{"head_dim": 128, "activation": "swiglu", "norm_place": "out", "positions": "rope", "qk_norm": true, "init_std_up": 0.0312, "init_std_down": 0.007, "lr_head": 0.00618}
Each number is 200 + 20 x the weight over its row's rms, rounded and kept within 0 to 999. Layers, rows and columns count from 0. The size before them is the row's rms in percent of the matrix's.

# v: layer 2 attention value, 256x256, rms 0.0534, rows 57-109, columns 192-255
# o: layer 2 attention output (transposed), 256x256, rms 0.0454, rows 57-108, columns 192-255
v57,104,184,210,218,210,215,229,203,206,188,175,197,150,181,199,201,185,200,216,193,207,200,203,216,178,216,183,161,212,203,186,198,215,209,219,225,188,215,197,211,191,178,226,191,213,211,191,171,218,209,245,180,166,214,207,205,235,213,215,194,217,211,201,212,235
o57,112,195,162,194,195,198,207,195,195,192,225,187,186,183,191,189,173,201,168,198,221,226,197,214,158,189,238,180,178,188,216,155,202,199,182,201,228,191,199,219,206,192,218,160,202,188,210,186,201,209,197,214,233,208,201,201,197,195,202,186,218,187,181,208,168
v58,107,197,207,203,159,202,197,211,170,173,189,209,206,231,195,191,170,189,189,214,151,206,213,192,203,185,165,187,201,180,194,163,184,204,191,211,210,212,188,213,199,217,218,216,209,196,230,217,228,190,166,194,197,179,184,210,160,197,182,195,208,199,195,199,172
o58,094,269,219,200,205,186,172,197,184,173,207,166,180,202,214,192,187,191,223,179,185,177,191,193,235,211,194,183,209,210,192,199,213,224,218,181,186,211,148,167,228,203,208,192,193,222,199,211,204,184,205,216,155,164,192,192,204,216,199,180,218,212,191,220,212
v59,097,195,205,234,230,211,239,176,207,195,177,219,212,237,230,172,232,219,205,190,197,192,249,215,189,196,198,194,203,196,187,170,210,178,217,236,205,197,205,195,220,189,214,190,213,235,198,202,217,207,206,206,202,199,223,175,189,213,179,217,204,210,239,198,187
o59,093,208,183,211,213,196,183,198,178,208,190,205,198,201,208,183,177,222,208,195,206,217,170,198,207,206,217,176,207,204,192,205,235,231,202,173,208,189,185,185,215,205,193,157,227,157,195,182,254,201,248,239,172,197,207,206,219,167,230,197,154,219,220,186,197
v60,099,191,176,233,224,177,224,189,199,208,188,179,187,181,221,173,217,170,202,221,205,229,182,205,198,173,192,213,189,173,224,186,247,199,190,187,242,168,182,195,178,176,199,181,171,216,186,192,176,203,200,176,250,219,200,202,193,193,213,190,225,184,230,203,214
o60,094,180,235,222,190,216,204,209,207,221,195,178,183,247,227,208,217,213,199,208,198,208,211,189,200,214,175,247,222,213,177,205,196,208,192,180,213,178,225,197,221,199,193,222,245,169,222,209,214,199,199,178,232,219,195,232,136,236,190,223,213,196,234,185,216
v61,093,177,206,197,194,212,207,195,206,178,173,211,185,222,201,173,223,211,202,200,183,217,208,202,201,176,213,163,235,213,190,201,185,212,248,233,252,236,182,224,221,230,224,195,240,167,201,166,208,204,217,195,229,227,214,177,210,210,150,215,190,208,256,187,187
o61,084,223,178,204,186,169,203,215,171,193,208,198,196,196,176,189,174,208,204,197,175,194,183,175,218,189,218,167,200,201,195,203,205,177,206,177,188,190,136,172,207,206,193,168,204,181,179,183,194,207,211,210,205,204,241,188,226,168,192,183,173,203,206,211,177
v62,096,204,223,155,184,201,224,192,173,205,228,220,213,217,181,182,225,175,242,205,236,229,203,205,218,216,181,158,227,207,201,202,199,182,193,219,199,216,200,217,205,222,229,202,225,201,194,211,228,195,197,196,165,214,169,221,200,186,210,193,193,205,209,197,157
o62,094,192,167,212,225,188,222,207,226,202,207,166,212,177,218,193,162,186,185,195,185,199,171,203,184,181,201,147,175,193,166,172,215,201,167,184,155,179,153,223,209,185,222,189,179,214,218,191,168,216,202,189,215,194,215,174,220,173,212,177,213,214,206,218,186
v63,100,228,155,231,198,206,230,222,200,201,208,217,220,202,223,211,185,191,220,211,193,172,203,200,191,193,233,249,192,212,210,238,206,169,201,189,188,211,173,182,210,207,167,203,204,198,172,179,188,225,232,210,215,204,189,212,183,183,162,209,213,210,195,221,211
o63,101,176,219,189,238,211,215,199,197,210,184,222,220,219,221,207,195,203,188,212,217,220,195,190,209,225,241,234,227,207,200,205,197,181,195,214,234,211,260,211,214,236,209,202,215,194,161,192,242,189,187,200,206,180,189,234,212,181,226,213,180,185,203,180,192
v64,097,196,156,167,209,169,189,199,187,213,200,171,221,190,185,245,195,214,189,185,220,194,203,178,224,218,217,206,178,231,198,192,180,190,200,200,210,213,190,188,165,203,208,223,199,186,235,188,175,167,197,187,175,159,210,180,232,213,230,226,200,202,190,224,202
o64,101,177,179,195,176,186,224,178,242,215,210,186,203,181,144,209,198,227,179,208,225,191,238,205,173,209,196,199,200,201,204,188,188,124,215,204,209,201,245,198,160,166,222,206,154,206,199,214,209,213,188,185,235,218,214,201,201,206,177,222,181,181,179,232,204
v65,102,180,191,227,172,172,189,233,196,176,210,186,248,198,239,207,192,184,239,189,199,197,198,211,206,219,192,190,167,176,186,201,216,177,242,199,206,213,192,214,193,164,233,228,205,177,174,188,174,238,195,170,174,182,200,192,205,236,232,220,190,173,237,211,206
o65,111,202,217,219,227,187,238,209,225,210,176,171,197,238,206,251,197,211,179,186,174,218,201,196,197,205,160,197,221,212,174,160,189,182,205,172,176,209,213,225,175,174,174,214,233,219,232,196,213,190,223,179,217,225,181,194,142,197,207,223,185,210,213,220,223
v66,089,209,190,175,205,155,171,197,203,210,218,213,206,206,227,190,200,182,190,200,187,237,201,189,197,205,234,223,209,221,189,204,247,218,173,152,207,195,201,192,167,199,190,198,170,196,190,205,185,210,191,207,184,182,213,201,195,200,195,178,176,216,182,207,214
o66,081,167,226,191,184,191,241,203,221,244,167,204,201,220,184,223,209,227,188,209,182,188,214,181,180,216,207,249,219,211,190,175,207,218,217,221,201,202,241,216,193,193,203,204,202,212,197,210,189,195,176,194,241,225,169,202,209,213,192,233,185,181,204,193,230
v67,112,184,187,184,240,177,196,232,181,204,212,197,212,203,195,184,226,168,173,211,221,206,198,200,189,210,207,265,205,181,192,193,235,171,176,176,202,172,205,195,208,204,227,217,182,170,206,213,198,209,199,206,183,170,202,213,201,212,152,184,181,199,210,198,174
o67,117,181,232,160,232,178,182,225,207,203,185,189,230,209,245,214,185,205,172,166,204,210,212,220,256,221,212,221,212,205,167,176,213,209,216,221,215,195,228,207,217,178,194,224,214,241,179,200,179,239,211,216,230,206,190,193,211,202,241,244,186,168,189,200,206
v68,096,187,166,176,176,188,209,178,183,155,209,207,254,225,194,184,179,209,191,207,193,177,205,156,222,203,193,233,217,194,227,225,214,187,220,199,205,208,195,212,211,220,204,174,214,161,221,177,228,207,185,191,199,217,219,203,209,210,163,233,184,195,187,213,178
o68,101,206,189,203,199,209,209,189,235,189,222,217,213,158,172,184,199,192,206,197,192,191,204,191,199,209,204,174,196,195,227,222,205,184,212,187,168,191,196,192,210,215,189,212,167,202,189,209,180,217,189,204,200,195,229,207,220,153,209,203,195,186,202,232,203
v69,117,201,188,174,188,184,152,202,169,209,236,216,165,237,170,214,182,212,194,208,205,164,220,190,188,191,216,242,202,235,195,203,228,183,203,170,236,217,207,202,197,194,230,180,196,200,177,217,202,174,218,212,154,175,219,192,216,211,212,213,161,201,159,198,178
o69,095,206,172,208,209,209,211,143,199,211,162,208,204,185,181,202,201,184,197,193,219,209,221,236,197,222,201,220,219,189,221,182,208,201,208,226,178,224,282,230,204,193,200,214,180,201,206,225,188,203,212,204,201,219,178,175,218,217,221,230,204,172,185,191,201
v70,117,224,220,186,219,189,200,204,213,227,214,219,175,169,205,211,189,184,224,197,232,236,196,193,206,188,202,214,185,198,199,170,207,209,185,195,175,206,213,181,223,194,150,250,194,200,150,202,196,185,181,176,199,178,211,201,246,163,185,191,204,189,192,215,210
o70,116,169,201,180,190,200,216,200,220,186,234,196,225,213,215,232,210,181,207,206,214,189,194,175,216,209,232,240,188,218,190,182,213,160,207,204,252,184,232,232,186,187,197,203,226,211,208,148,190,205,200,193,214,207,193,207,198,223,187,204,181,228,189,187,202
v71,097,206,164,211,199,186,179,198,195,178,173,190,178,208,220,236,219,197,197,204,179,172,159,212,196,179,245,204,181,190,197,212,216,240,181,189,194,193,186,188,197,209,201,212,185,199,210,187,147,224,174,226,246,215,204,194,190,205,201,170,245,163,241,190,197
o71,106,193,237,194,199,201,202,226,168,214,208,192,182,212,181,203,181,235,211,228,177,201,238,221,209,201,188,211,223,194,206,246,192,209,196,182,202,195,197,175,218,217,147,242,208,204,186,201,205,233,180,187,158,200,215,249,166,209,179,199,182,179,189,216,188
v72,109,203,172,168,201,201,145,168,220,241,246,199,204,193,203,191,186,202,213,184,192,209,207,176,205,205,187,247,173,192,200,188,165,151,190,175,164,184,198,182,189,176,172,206,192,216,192,208,191,194,165,196,207,163,177,214,169,207,225,198,158,184,157,231,196
o72,106,198,223,196,204,206,196,169,230,216,208,204,200,200,204,234,225,175,206,203,193,193,188,196,199,221,176,227,192,208,196,194,186,178,195,205,180,195,228,233,177,200,219,218,204,216,211,209,206,186,194,177,194,212,202,194,184,199,195,214,210,193,193,186,241
v73,088,212,193,201,171,212,205,224,180,194,208,182,213,197,216,204,202,199,187,189,195,145,179,206,197,211,240,203,211,189,207,175,204,252,230,202,228,217,164,192,226,232,228,216,219,214,220,200,168,205,226,208,210,176,258,202,204,210,181,192,217,199,217,210,213
o73,083,200,231,204,202,177,209,206,163,190,162,201,219,210,186,196,249,246,207,178,192,201,269,191,195,219,198,209,236,199,216,182,163,196,226,206,194,198,269,187,182,199,176,228,184,203,187,218,213,203,184,221,184,210,208,194,210,219,212,223,202,209,183,206,187
v74,099,195,173,204,197,211,243,186,227,156,160,207,225,189,194,185,198,187,235,195,225,197,190,208,215,198,181,167,206,177,205,206,192,187,209,230,167,227,212,238,185,196,188,212,211,182,213,186,236,223,219,174,175,199,183,186,212,196,175,194,180,192,213,192,239
o74,103,218,168,204,241,189,200,208,208,172,227,217,211,186,198,193,189,189,162,203,182,197,184,185,190,187,210,195,154,199,185,188,192,169,180,181,202,198,183,194,223,195,190,158,216,234,220,176,200,197,162,219,216,180,193,198,166,173,191,195,195,228,197,191,143
v75,108,195,189,260,243,178,180,211,218,212,191,201,196,208,197,190,179,197,196,204,247,204,205,187,190,240,191,206,158,167,197,195,246,186,167,183,158,163,230,205,190,182,228,220,200,206,192,228,204,183,149,173,165,203,151,196,242,229,255,209,214,226,196,203,225
o75,086,223,170,200,205,211,172,224,206,205,204,189,192,210,216,201,165,183,207,191,200,223,158,213,199,184,185,186,210,209,196,178,209,227,189,183,229,203,122,179,213,178,206,186,224,191,204,172,207,206,228,203,216,193,180,218,197,172,184,173,211,201,205,213,220
v76,096,194,194,178,197,196,214,215,202,203,195,187,193,189,218,193,189,194,200,184,190,211,198,224,201,193,248,199,200,203,189,177,180,225,201,224,201,234,196,194,206,211,182,185,210,229,212,209,175,214,191,193,221,201,232,211,192,205,178,169,195,190,232,196,201
o76,100,167,262,193,173,172,211,222,176,176,197,186,210,212,188,225,217,224,206,200,173,206,201,176,212,240,202,212,181,192,179,188,206,175,213,203,215,212,237,160,191,230,176,180,235,205,188,182,221,201,202,177,167,194,211,227,189,206,203,207,174,211,199,199,193
v77,098,200,217,167,192,189,214,223,196,201,220,200,211,179,196,232,199,187,183,213,202,204,169,196,205,195,221,147,236,176,192,192,201,272,208,218,233,204,205,202,240,198,186,234,212,220,184,173,192,243,230,178,197,191,203,199,183,211,193,211,227,176,223,195,210
o77,094,182,202,196,182,169,197,218,218,160,215,176,186,202,197,230,214,201,203,198,182,187,224,189,203,201,204,191,191,197,201,183,205,171,179,185,189,172,219,206,171,192,201,202,189,210,209,194,156,205,169,193,212,221,240,198,177,204,191,171,179,202,181,205,173
v78,089,208,215,199,217,224,220,196,202,189,196,201,200,234,219,218,217,167,196,196,226,229,201,186,214,170,197,195,205,189,192,179,192,196,224,205,232,223,180,202,203,173,188,153,201,211,174,185,187,189,203,197,250,223,213,193,194,168,183,192,182,206,195,223,207
o78,093,185,220,205,197,227,205,189,209,226,195,210,191,160,245,158,213,196,197,232,214,181,198,177,166,210,243,225,192,180,146,228,239,195,207,189,234,211,210,192,228,225,191,201,239,154,221,191,178,208,211,183,202,179,223,213,216,206,186,191,163,191,202,168,185
v79,107,188,199,217,195,212,232,216,183,174,164,165,238,178,219,183,243,200,224,177,166,214,214,189,184,176,209,190,209,176,195,214,173,214,225,234,176,230,212,208,199,220,199,201,187,183,212,184,186,237,235,197,228,203,238,193,199,209,200,207,196,191,232,169,227
o79,104,186,238,203,187,187,233,220,219,191,177,205,187,222,191,206,241,223,173,181,141,205,238,168,177,199,204,204,186,202,203,204,189,184,198,187,180,186,255,189,179,190,184,199,211,214,209,210,204,214,216,201,214,197,214,181,181,174,220,224,185,214,207,181,178
v80,099,181,238,219,182,166,193,207,212,193,228,239,223,218,192,214,194,203,192,223,210,188,186,202,196,213,192,234,207,137,218,200,203,215,211,170,193,187,203,220,217,200,212,168,201,207,193,206,227,207,186,199,199,205,176,192,201,191,199,181,188,219,184,266,176
o80,087,204,199,213,200,181,178,196,206,188,215,192,181,203,207,194,168,200,206,178,208,196,179,199,186,201,174,160,235,187,175,181,209,219,183,200,200,176,112,182,174,203,221,211,223,206,203,192,187,212,204,197,164,199,205,197,193,171,208,180,210,204,222,215,223
v81,097,200,215,204,179,232,223,193,211,164,201,200,208,190,193,208,179,195,247,175,221,191,219,216,179,232,223,183,201,239,185,223,176,226,201,186,199,209,190,187,197,169,177,200,189,213,174,226,211,206,199,217,194,213,189,190,192,118,207,157,156,217,209,189,205
o81,102,152,250,205,201,200,241,196,219,203,211,202,196,206,209,182,198,212,165,212,211,209,201,172,154,198,224,193,175,204,163,176,206,174,199,163,225,180,253,197,187,187,206,215,227,228,212,177,198,215,175,195,197,181,178,187,203,222,196,168,196,229,187,172,206
v82,108,212,199,223,184,194,203,201,228,189,194,220,174,192,217,208,192,202,219,174,211,174,195,214,196,207,259,212,239,228,216,216,178,219,186,196,182,206,186,199,203,204,162,187,179,215,173,204,173,199,218,217,211,205,224,188,162,165,184,191,193,219,216,245,213
o82,114,146,263,188,181,191,236,209,200,192,210,223,214,220,217,206,183,263,185,216,205,216,175,173,175,206,256,201,206,179,162,204,202,173,200,193,226,208,225,191,187,193,211,190,230,192,165,194,222,209,179,195,157,194,181,211,226,192,251,189,148,210,200,191,209
v83,105,184,184,213,234,229,163,195,191,216,187,210,166,216,191,200,225,203,201,182,222,169,230,235,221,185,167,208,175,199,180,191,226,170,194,199,211,195,215,199,208,171,235,154,196,219,182,197,206,180,185,201,187,187,196,184,203,216,225,233,198,208,223,216,202
o83,109,227,180,213,243,226,192,171,214,229,156,187,198,194,185,188,165,186,191,211,209,235,172,240,195,206,206,193,212,195,186,198,213,208,196,219,196,245,177,223,218,204,212,193,223,176,210,193,218,201,229,181,197,219,161,211,196,193,204,210,208,179,219,198,194
v84,130,166,194,213,221,182,167,228,191,214,219,249,223,250,200,201,226,223,203,212,223,212,212,190,192,193,192,223,171,179,196,231,206,182,188,212,180,153,223,203,207,196,232,180,210,200,193,230,194,179,149,216,199,195,192,189,212,219,244,206,201,237,217,205,176
o84,094,231,188,195,214,192,174,216,208,221,203,192,194,202,213,204,162,194,210,197,199,217,162,195,224,188,186,171,209,201,191,213,223,220,196,178,197,190,136,184,199,192,198,198,216,191,183,196,210,212,237,198,186,192,208,200,208,156,203,171,198,195,218,210,225
v85,099,198,210,182,201,204,192,185,192,256,228,230,171,242,187,225,237,213,173,194,227,229,164,208,206,195,204,172,215,211,219,192,202,172,207,190,212,203,185,224,221,208,242,219,187,202,184,215,181,176,215,199,197,200,197,194,183,188,228,206,220,201,190,207,201
o85,104,187,161,211,227,185,202,210,215,216,198,179,207,188,201,213,172,211,211,212,229,216,193,224,212,191,175,172,200,199,209,198,214,221,184,196,171,185,186,230,193,191,221,184,200,162,193,211,145,171,169,191,205,216,205,194,212,223,190,217,236,207,200,209,232
v86,108,209,242,187,187,170,247,229,210,199,220,229,217,200,191,194,177,209,203,214,226,198,198,188,187,238,196,233,176,199,189,177,224,209,206,209,201,221,195,195,163,221,232,248,170,226,158,202,240,164,232,189,147,209,204,238,242,204,212,163,192,181,177,203,204
o86,116,198,162,187,219,207,207,182,199,175,214,202,198,156,198,222,211,196,171,186,199,184,209,194,188,197,187,190,181,183,222,164,192,206,175,208,199,196,264,228,203,198,184,161,211,225,211,213,195,178,197,225,206,178,156,171,176,215,219,227,209,208,184,223,208
v87,097,191,164,215,207,173,193,197,195,210,176,202,232,193,223,176,206,212,210,189,180,186,227,200,190,172,174,228,175,194,210,194,178,181,202,221,217,195,202,204,186,206,177,187,193,206,224,220,180,222,172,220,264,173,206,187,134,241,157,235,216,212,211,217,168
o87,098,234,211,210,211,194,175,205,184,193,157,229,185,212,207,193,223,206,229,180,168,202,195,174,218,227,191,212,206,205,214,228,211,227,211,183,172,208,176,177,236,198,192,210,216,223,181,220,240,193,242,202,180,189,215,206,209,163,208,173,174,207,235,175,221
v88,097,192,229,183,175,195,187,192,188,202,214,181,227,167,199,183,180,188,173,168,202,209,184,206,194,181,200,187,196,171,188,182,196,209,193,198,217,214,199,206,192,196,214,208,209,228,206,230,186,209,175,212,160,158,213,201,171,207,191,204,202,196,196,231,211
o88,093,207,218,192,176,182,182,169,211,196,167,178,190,216,210,202,272,174,224,171,168,192,236,183,212,232,167,205,198,214,211,169,217,195,215,204,167,179,246,205,177,158,196,216,172,236,214,222,190,184,212,188,201,221,197,195,193,219,220,209,221,208,213,189,236
v89,103,207,170,236,193,196,188,204,221,184,164,204,268,183,204,214,207,194,233,184,203,202,207,189,183,208,196,204,202,186,205,223,192,196,216,211,174,189,193,198,236,199,198,204,182,183,189,192,169,210,196,188,221,190,227,179,185,203,175,204,195,213,245,218,197
o89,109,194,257,218,219,173,228,224,227,198,204,189,222,221,223,212,204,232,189,211,177,205,203,163,205,198,197,187,212,201,154,204,178,181,200,140,206,178,188,179,191,179,189,227,216,206,194,192,234,223,188,191,180,205,190,233,185,161,237,200,146,230,236,184,191
v90,100,179,241,212,218,205,188,188,216,202,192,201,246,222,215,153,199,237,188,206,200,188,215,216,198,168,220,178,200,187,185,175,207,208,200,210,178,178,215,217,175,224,211,166,181,195,189,211,184,185,191,205,222,239,222,176,231,207,198,218,191,237,240,218,206
o90,093,206,189,199,204,182,182,204,197,204,192,203,193,212,215,195,173,230,200,178,215,216,160,186,202,172,201,148,225,178,176,195,215,214,212,184,225,218,140,194,228,179,200,180,223,177,191,169,241,208,232,218,196,214,186,163,214,152,225,160,168,213,229,216,201
v91,111,230,200,218,209,216,183,187,225,196,176,209,169,166,219,225,190,204,209,213,199,201,171,183,224,182,174,162,221,206,214,208,206,216,189,210,139,225,199,184,235,217,169,220,201,217,190,184,203,213,177,161,198,209,175,224,209,151,207,183,207,151,230,153,193
o91,115,183,229,193,202,249,215,214,179,195,219,204,198,209,203,213,201,216,197,244,200,200,180,210,219,183,226,203,197,215,216,222,201,201,181,173,235,226,213,204,255,218,188,203,222,206,217,170,228,177,165,174,174,177,187,229,156,268,174,218,216,219,180,198,176
v92,094,193,186,222,247,146,205,200,208,230,209,190,184,168,209,196,175,212,181,240,206,192,187,191,184,227,213,178,180,172,176,201,214,198,180,169,148,205,188,197,194,211,168,220,149,224,185,190,173,195,218,181,185,190,222,210,182,220,207,199,208,196,191,213,193
o92,097,188,200,148,185,225,190,223,211,214,222,210,206,203,215,221,217,208,186,219,202,215,187,208,195,188,217,235,231,191,200,195,196,227,185,204,248,205,223,201,234,197,212,192,212,234,158,196,243,204,191,190,203,196,197,234,188,220,220,210,204,167,195,198,184
v93,106,220,150,212,212,187,223,190,202,175,167,203,228,191,205,190,226,209,218,203,202,188,171,203,208,199,228,199,219,191,214,188,198,214,227,231,223,211,169,191,173,225,152,210,190,198,205,171,196,223,235,205,229,215,244,218,185,188,171,200,210,176,239,176,197
o93,096,161,236,195,202,206,224,208,193,197,190,213,219,201,216,205,244,236,199,194,193,196,229,188,212,231,204,227,186,205,199,221,174,179,208,182,192,184,278,197,226,212,169,207,218,199,197,208,199,210,174,185,211,204,216,219,176,207,216,233,174,220,206,181,193
v94,119,226,174,151,208,209,175,190,169,212,215,180,173,181,186,222,228,192,237,183,177,211,172,206,232,176,173,181,232,220,201,216,197,182,226,207,225,218,171,177,204,204,180,202,202,186,208,159,207,224,231,202,238,192,232,207,182,218,186,208,186,149,161,191,210
o94,086,181,203,201,203,205,219,174,203,207,194,203,211,181,181,200,233,195,195,208,199,191,232,208,201,210,204,226,177,203,217,218,185,188,201,218,172,200,284,223,199,219,199,221,175,221,216,218,186,195,181,188,203,209,219,195,195,233,197,233,204,189,187,187,190
v95,097,227,201,181,190,163,199,202,218,216,217,198,209,184,196,237,179,184,229,185,196,187,206,197,194,218,188,185,184,220,213,230,221,194,175,143,198,187,196,195,200,219,167,195,192,187,225,200,194,205,173,191,206,169,176,207,210,133,223,189,208,174,162,176,221
o95,090,167,253,205,201,234,222,191,217,232,185,216,196,205,163,204,222,205,200,226,201,195,222,202,178,196,163,228,211,207,226,211,208,185,203,191,193,202,249,208,193,204,220,235,191,224,217,214,192,186,164,188,197,205,198,181,190,233,168,224,234,200,190,209,219
v96,094,188,213,197,177,188,218,191,172,253,201,196,177,193,187,226,200,222,195,214,194,225,189,208,204,205,179,178,225,211,218,236,156,222,217,204,191,210,183,208,209,223,212,225,202,222,195,190,212,214,205,243,201,196,215,231,171,182,218,167,203,174,182,171,166
o96,100,182,223,184,189,205,229,213,190,189,218,190,182,165,150,181,205,179,196,218,181,182,217,215,193,208,194,189,163,194,240,211,203,198,167,200,162,207,247,195,160,212,198,199,208,225,188,211,178,197,176,169,150,177,233,208,215,246,204,227,240,199,184,203,206
v97,095,216,162,219,188,198,184,217,214,133,202,195,235,203,199,197,206,209,200,201,222,148,175,188,188,194,179,190,191,157,233,213,192,204,192,188,171,170,208,211,209,221,184,195,185,175,219,187,210,233,211,189,186,217,178,221,224,217,180,191,215,181,207,152,207
o97,098,201,225,185,210,225,203,234,211,185,222,212,197,177,210,204,194,189,184,193,184,204,205,216,214,153,185,164,216,205,216,219,186,216,174,186,197,169,184,197,244,205,183,234,176,231,214,184,193,220,172,193,178,183,216,237,178,166,204,204,218,207,185,227,183
v98,092,211,198,175,132,214,192,203,172,196,213,227,196,233,165,194,239,199,212,194,202,239,186,183,194,231,208,210,197,196,216,195,192,175,214,191,260,173,189,183,174,201,252,202,226,192,193,219,236,187,205,232,185,164,200,209,191,206,182,208,199,214,170,223,180
o98,097,217,181,199,220,190,201,192,188,210,224,219,190,156,194,180,187,176,210,174,234,177,229,212,217,203,208,204,188,186,208,209,207,193,227,226,159,212,190,216,175,183,201,187,167,179,201,231,154,210,206,247,210,188,194,187,234,214,205,209,192,189,192,236,220
v99,097,193,194,184,169,192,229,196,236,179,206,212,197,208,187,210,218,193,230,189,169,201,174,202,201,220,210,204,233,199,208,190,227,188,175,189,201,157,196,217,222,169,209,185,215,188,208,217,223,210,195,205,221,176,179,185,174,186,211,244,181,204,216,240,203
o99,102,220,217,199,205,209,178,192,200,223,203,182,173,181,217,195,155,187,221,235,198,185,207,193,198,189,187,176,176,205,192,203,241,222,222,172,179,204,156,207,194,196,192,199,195,211,207,203,162,178,169,221,210,193,193,200,211,194,184,164,237,209,188,188,231
v100,092,196,176,216,183,221,223,187,193,158,153,211,200,206,208,217,204,218,197,194,181,212,207,205,218,164,216,186,213,203,213,210,188,223,217,250,245,197,167,186,203,228,161,217,209,222,195,177,198,206,249,223,204,221,240,195,151,184,152,204,213,177,224,158,216
o100,080,185,211,202,199,208,215,179,165,189,182,228,197,183,183,192,238,215,193,210,206,178,248,173,202,224,224,218,195,205,205,216,178,180,210,203,189,217,287,210,230,226,179,193,190,205,210,218,201,193,161,200,200,181,202,200,194,220,221,211,190,220,200,186,194
v101,097,171,194,207,217,181,181,213,216,215,205,194,221,220,178,175,179,224,172,211,175,184,182,187,212,229,177,192,157,191,186,180,203,189,175,218,180,171,231,212,155,215,251,199,193,211,231,205,194,176,162,207,201,212,175,192,198,240,250,211,223,205,237,184,192
o101,090,238,179,214,193,193,173,230,195,199,176,190,178,214,191,205,181,206,214,175,196,208,180,201,204,186,171,159,219,199,198,207,200,238,196,185,197,207,125,190,216,187,199,205,193,204,207,206,214,195,240,188,197,193,199,186,185,184,191,174,203,197,212,233,223
v102,105,212,160,225,224,194,198,203,222,192,211,197,250,189,207,225,186,176,199,209,195,181,222,205,204,203,195,208,176,182,178,210,230,223,198,169,186,200,206,196,231,194,134,201,178,187,180,171,167,208,189,191,246,177,190,181,178,191,202,188,216,150,223,191,193
o102,109,212,230,187,234,230,194,190,187,223,200,187,228,224,213,217,229,196,201,233,177,194,210,211,225,200,167,229,220,215,204,231,198,209,202,171,219,188,224,190,230,230,184,228,224,213,206,194,224,190,162,181,183,194,189,232,176,197,180,223,210,207,199,172,188
v103,096,205,167,199,256,160,175,226,183,208,202,174,179,213,187,186,200,196,203,202,203,217,198,228,201,212,174,197,174,199,182,208,221,180,217,213,225,205,212,200,186,229,201,205,211,200,209,198,211,208,214,183,176,223,230,218,249,246,193,225,203,195,150,173,201
o103,094,213,156,210,255,222,182,182,185,207,204,221,200,181,189,202,204,168,188,167,223,218,206,216,199,211,161,208,223,201,225,165,182,222,216,221,199,215,233,229,239,201,205,199,192,222,231,213,212,214,202,219,225,230,164,192,190,209,198,220,237,187,216,217,165
v104,099,204,232,200,196,189,188,211,194,211,238,196,220,211,186,201,202,162,240,184,185,202,249,203,181,215,210,240,165,190,184,202,203,195,177,144,202,212,211,194,172,203,197,216,195,189,152,235,201,180,191,197,177,174,182,192,179,180,195,169,206,202,162,215,189
o104,107,212,224,201,205,182,215,176,193,217,202,195,209,228,198,202,202,149,208,184,184,184,215,195,196,203,200,220,226,186,197,161,211,208,212,226,187,208,227,216,178,185,208,228,197,226,204,193,194,208,234,202,190,210,163,194,197,226,197,209,212,184,209,205,217
v105,106,177,187,211,198,199,205,232,203,171,167,203,223,222,211,190,199,199,208,179,181,195,243,203,195,209,220,189,157,184,165,205,198,199,209,191,180,199,199,216,188,179,226,188,210,209,175,194,209,208,157,188,194,195,187,170,212,203,207,201,169,248,238,206,195
o105,090,222,201,213,207,186,192,192,197,205,176,191,171,228,193,197,162,199,191,197,177,210,170,167,192,189,202,182,225,204,169,189,231,203,213,176,214,217,138,187,201,180,199,174,219,184,187,178,230,208,242,205,202,204,172,194,210,163,198,176,181,198,208,213,221
v106,118,177,195,227,216,212,210,227,236,167,163,209,193,203,205,171,200,205,206,236,210,189,204,201,189,235,201,186,202,191,210,188,199,204,170,208,198,193,237,210,231,190,220,204,254,184,225,220,205,213,146,199,213,228,163,178,206,183,210,194,205,227,265,178,207
o106,085,228,185,198,204,187,175,240,191,194,206,196,187,199,205,189,164,197,212,210,181,201,173,196,210,187,203,171,187,196,197,203,214,209,194,178,221,199,92,168,213,193,202,181,222,196,183,181,204,203,203,215,201,191,210,219,215,176,181,161,196,213,203,209,194
v107,104,191,243,204,191,193,177,234,154,229,208,186,223,180,198,218,166,192,214,194,200,196,193,183,204,199,192,209,232,210,183,209,188,221,219,168,201,202,217,203,237,218,214,214,183,185,177,213,197,218,204,195,202,172,218,215,210,187,162,185,156,181,169,153,181
o107,109,215,248,174,210,151,217,202,191,184,181,191,221,204,178,215,229,161,189,184,186,204,213,185,242,201,207,209,203,209,194,172,202,187,214,188,183,208,204,217,207,160,189,227,209,245,196,188,160,222,228,185,197,205,186,168,219,219,217,212,194,187,185,171,176
v108,114,217,139,206,212,178,177,212,198,220,196,186,170,167,208,215,206,184,203,157,210,199,199,219,217,148,189,190,188,207,207,210,217,189,167,177,180,199,211,191,205,205,180,207,175,203,209,202,173,243,232,194,201,184,184,234,163,215,202,222,198,140,225,201,177
o108,089,178,217,194,216,225,203,188,213,204,177,209,197,217,222,211,218,199,194,193,200,202,214,229,214,210,203,218,206,205,198,197,195,209,195,220,207,217,283,217,215,198,187,236,195,225,223,212,210,200,178,176,209,208,206,218,167,228,207,231,209,189,212,181,195
v109,096,204,193,235,222,210,171,190,213,245,195,188,203,166,218,174,220,203,199,210,213,183,175,204,186,215,218,211,199,203,212,206,234,194,197,191,181,168,230,188,204,186,190,193,182,197,168,198,187,187,161,162,226,225,184,182,222,180,242,217,223,225,250,232,195